config.yaml
num_key_value_heads: 7
intermediate_size: 1792
attn_scale: 0.125
init: "normal"
init_std_up: 0.0239
init_std_down: 0.00469
learning_rate: 0.00267
beta1: 0.95
lr_head: 0.0059
warmup_steps: 200
schedule: "wsd"
decay_fraction: 0.799
decay_shape: "linear"
max_seq_len: 1024
train_tokens: 531800000
Each number is 128 + 24 x the weight over the matrix's rms, rounded and kept within 0 to 255. Layers, rows and columns count from 0. Numbers have three digits each.

# layer 8 attention output, 448x448, rms 0.0762, rows 308-365, columns 112-223
131107136162165129097149128089133129129159097127153098115107148093131148144139146139121124128130101118108133090125116128162112089130133122152115110136096109162129104158130110106109103135154122124126122131108129098132133141107119101181123093119139094099142117145151134183166139100136144155131128122145152147112160130134132167134122115146
160127162082103138149121138123100091126135171141171169143120158163098150103122132148151150151131131164119111136138117100103116145114119131099164138143099155131107078113168131108093128125128104129154134103120136110114150114122109141164116138084132144150147146101133136091118105113094149137116134125153122100131096126126142092122098156120
115140123119097148123107079106163115126090138149136127139114097121132099148147150140131126107136100101138096104134130132121135155144100050150142135094128127102152133122110136126156115144135153135148088130122110090089146134147139116112122140108167096125128193103128128130174139114138098141123103114129133156137089127172149123105135109088
121129156122144098137084130144121081134083130146149128125131109157093137158124119162136161133153127149087143132114128134111077154134114168082162135128112145159132124118155143128101111102131099141115139110166064137129122161119122108128130120177142138106127096113114161159081140150092135108133123133171130163102098101112114173128159186127
144156113150140098121121119134111123095162125124109121099113095137095151130131132162142120142138116120087101161101131145111159127101066100155143133138122126112096122117137117102116109142124078113126137136079147150119150177147122113134148152111140127138112137061144146132131104131135126137125144113160167127145122158133082136114149062146
160148138139144144150111130155133139096129122123097104112113122151117110127112131131106117149142201146116125152137092106087126090125150094091127133109124090139160110127114127137151159147162100105120126097111122110135152121104127130113172148104164135135135108150139102138153154129122199102115114137143126124133130137136163121142113117165
128114122137120109130118118117116141106141137108104130120125152148121109130152144109140135119136109138115133161109129171111115155114164099139104122112103128152128111130100126139109126122089119127137135160100142170139075142132111106132113153143117120168117159084105123128118114151131119144125104098156096166157111136146128115106187146132
111117119139172105107118176109129100152149144128130134103157153114148100165125127137064162134134149144102120130124131123115146140139161111154103144109170096116137136116132109136097111132119108127094108153137088115129185112178080133128169106146157097151147085100121138114069160097149139164125110131107142128115161116131148139142096116125
189133119134103131095106127132179133118087143124141086108128165125127112072155172118142110098144126122145132157123112124133121151144138132143116110108128123127108135109087118130164097134149076161130116122131107141114128129111107098168095147097099120159095119087099137085118103119129112118123101151109126185124112156131096143153127141134
147130153120092176114101137134151163170145145097094152155146134115132122129133106137124140091148130144118148133092154156150145123141117147142111139118134106124135166154124148095088134122132073100132100160135134125131127130117157071140154114098110130192171162102123185134094093113120078132155131159130150135132135128120143142123134128100
116113141126114134130168116135099094149127127145139073134128116161132107160091122154102138118110139145101137169101125134113159125125141076095141161093142129140114121155108120157113112129129132144117098102114163138087115119137126142114117172128147123157164110120134157117141128140141141106111142111121120137146129155143112121139130151127
124127120140172139107111150106111152131084162104114127097147137105117130122120161146149148137148118119116129131158138106116154149121143126142146117116139125119125155114105114142152073086083109131147102142109116130157119120112145114139140141108155145115136170128192138089169136129135160134148112172156139137080102138131095119150120121126
110144153118129098124153176156150086131130137166114142129108145137093124079118156120122132079137139107100126144132084142132092154124091118122135122153125162139140136118119127129066131111120139124135152109130140133126173137162141132137123131123172119170100124131135125153148152132129096124149120102126149128166135131134128088117120124089
097123086131079167131141126119132136172151119141158143103105116141130102071132120126099171106097132136150128127121163144163140130133149121116138104093135140128101147112155126116143111141087125062105129111132155126116134120141118122111107091151124105157143149126114161126143112195111156120089120123141106129138133115122139119106149135196
103102133127143191112173158098088126160134085118176145165123131116142102155152093137129146134111093149117118152096176138145129114125097129119116126143177144108133070124128103094122115112128116104115165105139117149116090102143114113122148108094167139126126126135153117100126107130130143120128149146133147124159157142122125169129094131113
113135154076185147138164133119133140144134107120115134160129102159129128154127126156117126085146094133121137102129142106105103113115094168087092106123124118161113141143125095104164159175109129090122160159124153126160096101113176139102131114137142104123135108128122146165149139121110099089133085146184166129153114127123100165098103111112
108128116163118146111137083124146114124110131111139125141111143120148130104151123091181110131109118147119158091131131165152095117129104150162103125164152158115135112150165161142161137148108108139103119142156138131104101153095150113141110111142185148140144116120110118134110106114169097141120080140134091120119200162115128104141106161125
121105120085117172144138123112121163134137122131166153120166139121151143117128132149141158145124135139120105141144138149146114116143154110149137100135144131160157137120140137136119141140111134130153126126168115126111102111118111161123145160132111101133156151110131138149119132083118117156186121100142114132088138176120139100137095103138
165109120077132146124131114156178137145146106119145112111088142107115138153117117137146144137108113140139137126135122152136150142146112108127122133123125153108129110132148131085130158138136127104130130128117108139140136135156143118103093144136137115098145144091137075124138104091127134132147151141113130120151116139081149146138112118114
135104103139127093129161162128075098078128104123154124101097138119124130129112154095142122143152146129141135143124111150096119100142155184123135099105129154086149112085140143150104175129114115067117105105146068123123128159143150142122108103146120114148118129147122141113123109120139144116121145109116144163136179102134096110112126132124
108172127145163151101144123125139103120165141096121121129116102061108144126116105139106115140137144133101163143113123117164144113085171097142138133121169108137133101110101154114149116137162182099118152121099142148133115123125135149132190149112106115113095104122128102172135129078128122131095113126134161147078121138119142154117107146134
144149117102167111102154189146122148158133123125111102159113141139124101127136128150134132111105129124158152112167132130120120134157125145149122102117152125117154156144106136136110133118129105146187107097146129137105133092168130120106124125085117101167155176098151128159130108132158134122152086146127120142121126160123128087105141133147
174114121087103132097139094181133158162147158139155118135115126136102103168111144122115086152129082091137137140128126142157150150078121129130131113136131108133171115112155115109088109129135113121160107126167113111170123107121151120164136127103175115133158114117102119074113110140142095162112137156107055121147174144109153109103128104130
141097137159092172074128112107137106106106125138133150088089113119108126142123121102142128094101102152140158122081139120108086148156160144154148121118119127143099129112114131121117116127136133103127161117119140164129156109148135132121121123085126135097114136106121086110124109158122108117102130127135135137132123163116137115118170069112
105094131139097138116137097091141123131132117148126123136153114111142122125168090136126150105156069127101125128112115114140108123151119148128158086121106129131107154125110115114107131148150090147152165154114151130167123122116159136110159134104120046106138105179131136175139145141166156129173146136111152096139127135139133125113127116145
150116125141143094142098132130130159095157142069107120131129132093148138122162123122134126102136115106155132179097128159127131096132094111099173129126094140156182124136178135083151171086093136141104133123134138083126137143100129120116124131121130144124131135141089140126087132084118139129121107160147105104129147102125107128147160147114
080141150114126121152098173132118106172143113082109101130101137138116113165143124169132136141126113133135147144127133104150154142173122131146126185111117130109117126152082129144146138119170095159110141142140084091121127135157152147122147103117124126149115075143118102186140143085158135125106117135135135123133140118124116130133129114098
126143113129144137129099076145155133180132144139129116110142168112142073106120130146129125154133140147105118100157166114135123128141138145137117123115121135107127127162132157108108136126119114104150111131137130143133142106122140146143153102137136117134134150126110147154164130126127095121114145156098084142149107119149147101140115089126
116140118118161143099116130107158164156123123123127165161117149132125096123109145139083112117117178088131114083086129090103107079125135139134084116124130104131137123129115125109128136121160126097070150144122126087159143099090127108128150108141142134147124076143129072150110174115134118167130147122128106128113191109127158095142134135116
122134150117119129150158124116171145127098109126125119135104103113088096109147138141103129114103122142130088113106117112141157154107109129106118109107107134155126097109098114138141136135148149109130154120091110148164152138165124130139123131065120134148132114131086097118130103148125131149122105119088131144141143147131119106153135103142
132114107111141113147151129115127102104144125133127104116127151156119127153135166140162130105139142104100137119118140160154133064139106116145120095110126133151127130114124136120121166149119140145141091140106113094123113117168147147106131120138116107154111132123119101135107110177123127150167158135115155114134115104162157160125163096077
150154120118121125178141119103138146140099145121133158088112125118161092118099097121134069121129156125133114149118154125135139108108122136116167114118154132174095104110120162143143131133125118078153098133124113117150106098150145165100150118089148128133157142126126147125152121140125111163114059151097140195152103088129141141117097083158
123120094143127139113163143143112113123120140130146097145148143113131122130138119154123152125139154108106168165086170140159110147166147131130154145118110104146123091107142125145121137135124120147116138143124118083150137178132134127092102131162120125093120132137101149128131122109146094107109088148147163139150129118124098141104112141147
151129119124135135108152119127107113159119156120135089121117145100145114129118155138139158139098146143149125132136119113128122103113126137147169136108131106154097129123110129117132136098133173136175161130100102134134119106105075112104135085126181115127131119138160121086152168102107123132141064186088145111141097147124114110104125151156
154170110155115098112103102152105121116098167131103111131126160148149135107110162113113129104112128144106108166096105126137125129139148130100142110104121136138101138111114120108116119113150139113137109121127110140089114126127119135120121109187102147142112175161139113134133120124090152128168141128111119123164128107136161090135098094144
173136136123088152092119122132197125104108116098118146123126132144099106105124104119114137059142167133126102147120162137122121117112159120137107146122131140158094133135154121145109154102114107119114147139128101160114144170090181125113116091138138156166117111116160136109113156113148160137105113125118122127140113139134109118140113107113
122105174138145136091116157092085115100096150122114123144146117157154124146124105110121155134131120088157124145148140142143128120123116148093156115113116166161118137124127162112143115102124098141131100109093096134114131148123146147134129118140165153142128101142127120131175120096087129100099100133117116122160108124120126096120174146106
113117179124130095134109122116116180118177110129139124118132139084129084091156138132124123132141161136136118125128108105108130128139143125119124153109121105127115120074142108106120111120130136131110101111096111125118108124086104128113137135143064124140141106099104141100124086158108092127131122183148138134116104161120161106105103120121
170117143125148140108147072101166152123093108082146152096135136138172142152143145141126087129176133117152120112149118099141158151146112109148107112137192135136117146134132158119129143152084156110130118128100125111186116155093116095148123127112113141144131112121120144113141115089123149136166169118124109099122132150088112104149114139096
107123165121060117098122096114152130095155121142125153165146140115114136181190127105077117091094135143124163146118143134153135133133093096099135107155114142074101116131138108132137122133127150119119141118154192136127158135163137116096113124156146140113125148131133139158119161154130128088121151129177146111187144161119127120160086155130
122103137112147132161155164120091142104126146140146112096161141164108143135166109131143125123107110136144123109154115136089132136116151130155122099127122105148138120116119148098141134147141132131121137143131118117136085101129110133162156148104095164137107111138085157097117143103168135144108115113098115176138136135116102131142109119091
085130126131115104112116097115125140135160115083115121132167092147151111095116115147120167139145132121125149117138098130148125132115107132108121119102115133112110144110106102106126095125131113149152155127193137114098132148132089174134154132111094105137132149154154122132131111134089160129135138123129147144145135116120132131148129069141
119154101140129107158167115177129113077151143086116156115148116135140126115173123133133132135130124144133153152102150142127128123119141136089138125103081137132143132103106159113162128108113115130125092111116109111116116147072108140157143136110112148131117140147119159123142169176123096118133102138108117143173117113119117146137147176125
114110108146118113139151101086120077160144140153125120167170140125102090127110083145114138121126133125149102154133154151167128118123086113136074149131128153108123136125153104141088147118155108143126141152117125134142129102152140113122179126122070089112130119087106144139113150117132143157151112113119136090097140085159143156136143161120
136121167152145134140153112088152183134137159141135130126115138135107147094133129156140123128146119113143125140114154112112128123087133091150089146155121133139161117120142113121110112093090137130117142102116097118142112127137098130153149123170132123152169128109136125110138126155123135132111146129126163147143100130138103085110118130129
139172133136147126117081167089136164148145125130100103119087126132197124149126120124141145137133110141122125138126137103140099093128192143123153181127111133113101167124125121104115149123168123110105098128129090096149145130153088145112113145099153077116192078121137126092148112124132147141148142113169173110155115138088131182141136126152
122134118112156107155105118146173126119185123124129134128142115093111159118128141185133148176139155110114126147123173112111124158151146087113116114138115160168139131102131112137142159161143099144126109132160135131129145147161137143137148100136120108106130125111112110114142127114118157151149142119107142116094109092156141152127069161100
135135097127144128133116157144093096106108144109070127156110113103132138193120114106162120152119118140183144155113101097127116090122113169137156136121123159148129101154095147132135122094119111159105125134107084116133160154126097123105079139144120131087114116142130137131089151156155120150170152133146103135130119081136129130121114115157
133125157147131135141141131134163118111109150159114062139145138114115093139090137147131108144102106153139147143143116132132098103149085127094201167156117128142136132154154126113126143122105132153136087141142118107142135152150148123120156116155123104125113125135125137161103082123118121119137131126102118136097140113101125104147141120106
157114148151154104145097107132093129115123172123103164128116155101143140156121160149121094123131115101136134148146147148113105125112110092141119097129172160183142135139112133168149107148123161128099106123099142091103138135114156107115147143142153147075123177161139134136134111097109106133137123148124139115081102142147085112139112137150
132109173127122125146121131124129164144130130105124102126130118123123146127160126116128129159134137112089125140083129110119139141091127105121128120148132145157111147149170092104128159152129178129134091108129127182173131098137119137116130127155160125145133126103137079155104065144136147123131136133129125074129103143132157146110173095122
097077156096108119118114136150151129113155137093109118119160114107144109129144122150118143166136128122105131133119127112112135110134112116150119154101146118137119158133096127131138102114112116113122126143140169119125127149138148124091129168175122133135065104166110081152089172106126129150131120145124128170149130095131174108134097120123
099124103133142115172143098156108155108146150150088133156111156123119140152119111159135153138139131130098157132132150119155147152095172159125144149135146128157143106125158116122154148145161134117128103150124127140096080146144136142108132127170137132154141156149081128134132150145150130149109168118153093177140145119092115139137137109138
174076086113137142122119123085133144139159109115147132136097129154154137120114099123148130127106126149148118126118165123102125158132071129157119115145097151120102120161120138142091154083093105090134154134170106138106119114121140124109113110148160153145128112126125164124146162092083088115140125104110102151108137119144111149140103160151
118132144122124144127102115136081132130100116072173142152124121131101132120157125134134157123149130160137083152120156163139117156127119122146153136109148100117110094121121111114148096165097107121086119098124130122139165116139150109119119126120142121105169128101122078139141111128114135134153106097150120131123125128118107129133137084148
118150164093124146101137151158112136111151104132117139102136113109116147119134146109111113112096106154158129156082133126121127110144162144104103171158140091164139124156114145130161145106118132126128106114142121131083135109099133129142138134110065132135118104142062139142090133099134126117152145126087135108116157142099132168160159151116
141156142107136143148156077144127115084148133131128121142104125089117190153136102100117128127122129117113144130149120093143121129134144119111095133139108102127174095118156132134143126111144150145137107141169141132127106164176142149141144165116132134129121136159105092135160138133135135132151154127178097102162117139117157116129131134100
133165138155110166122122148130107152135170094143119125103119160083132141133123142165140147146138133131123148128151114145145126104110132094134127117107162125100142155120133114105099102129099115119110087115135134133109100155115103102099173117128096169120145120121112111107120115135109134128128131144184134133132157149115104112134112168097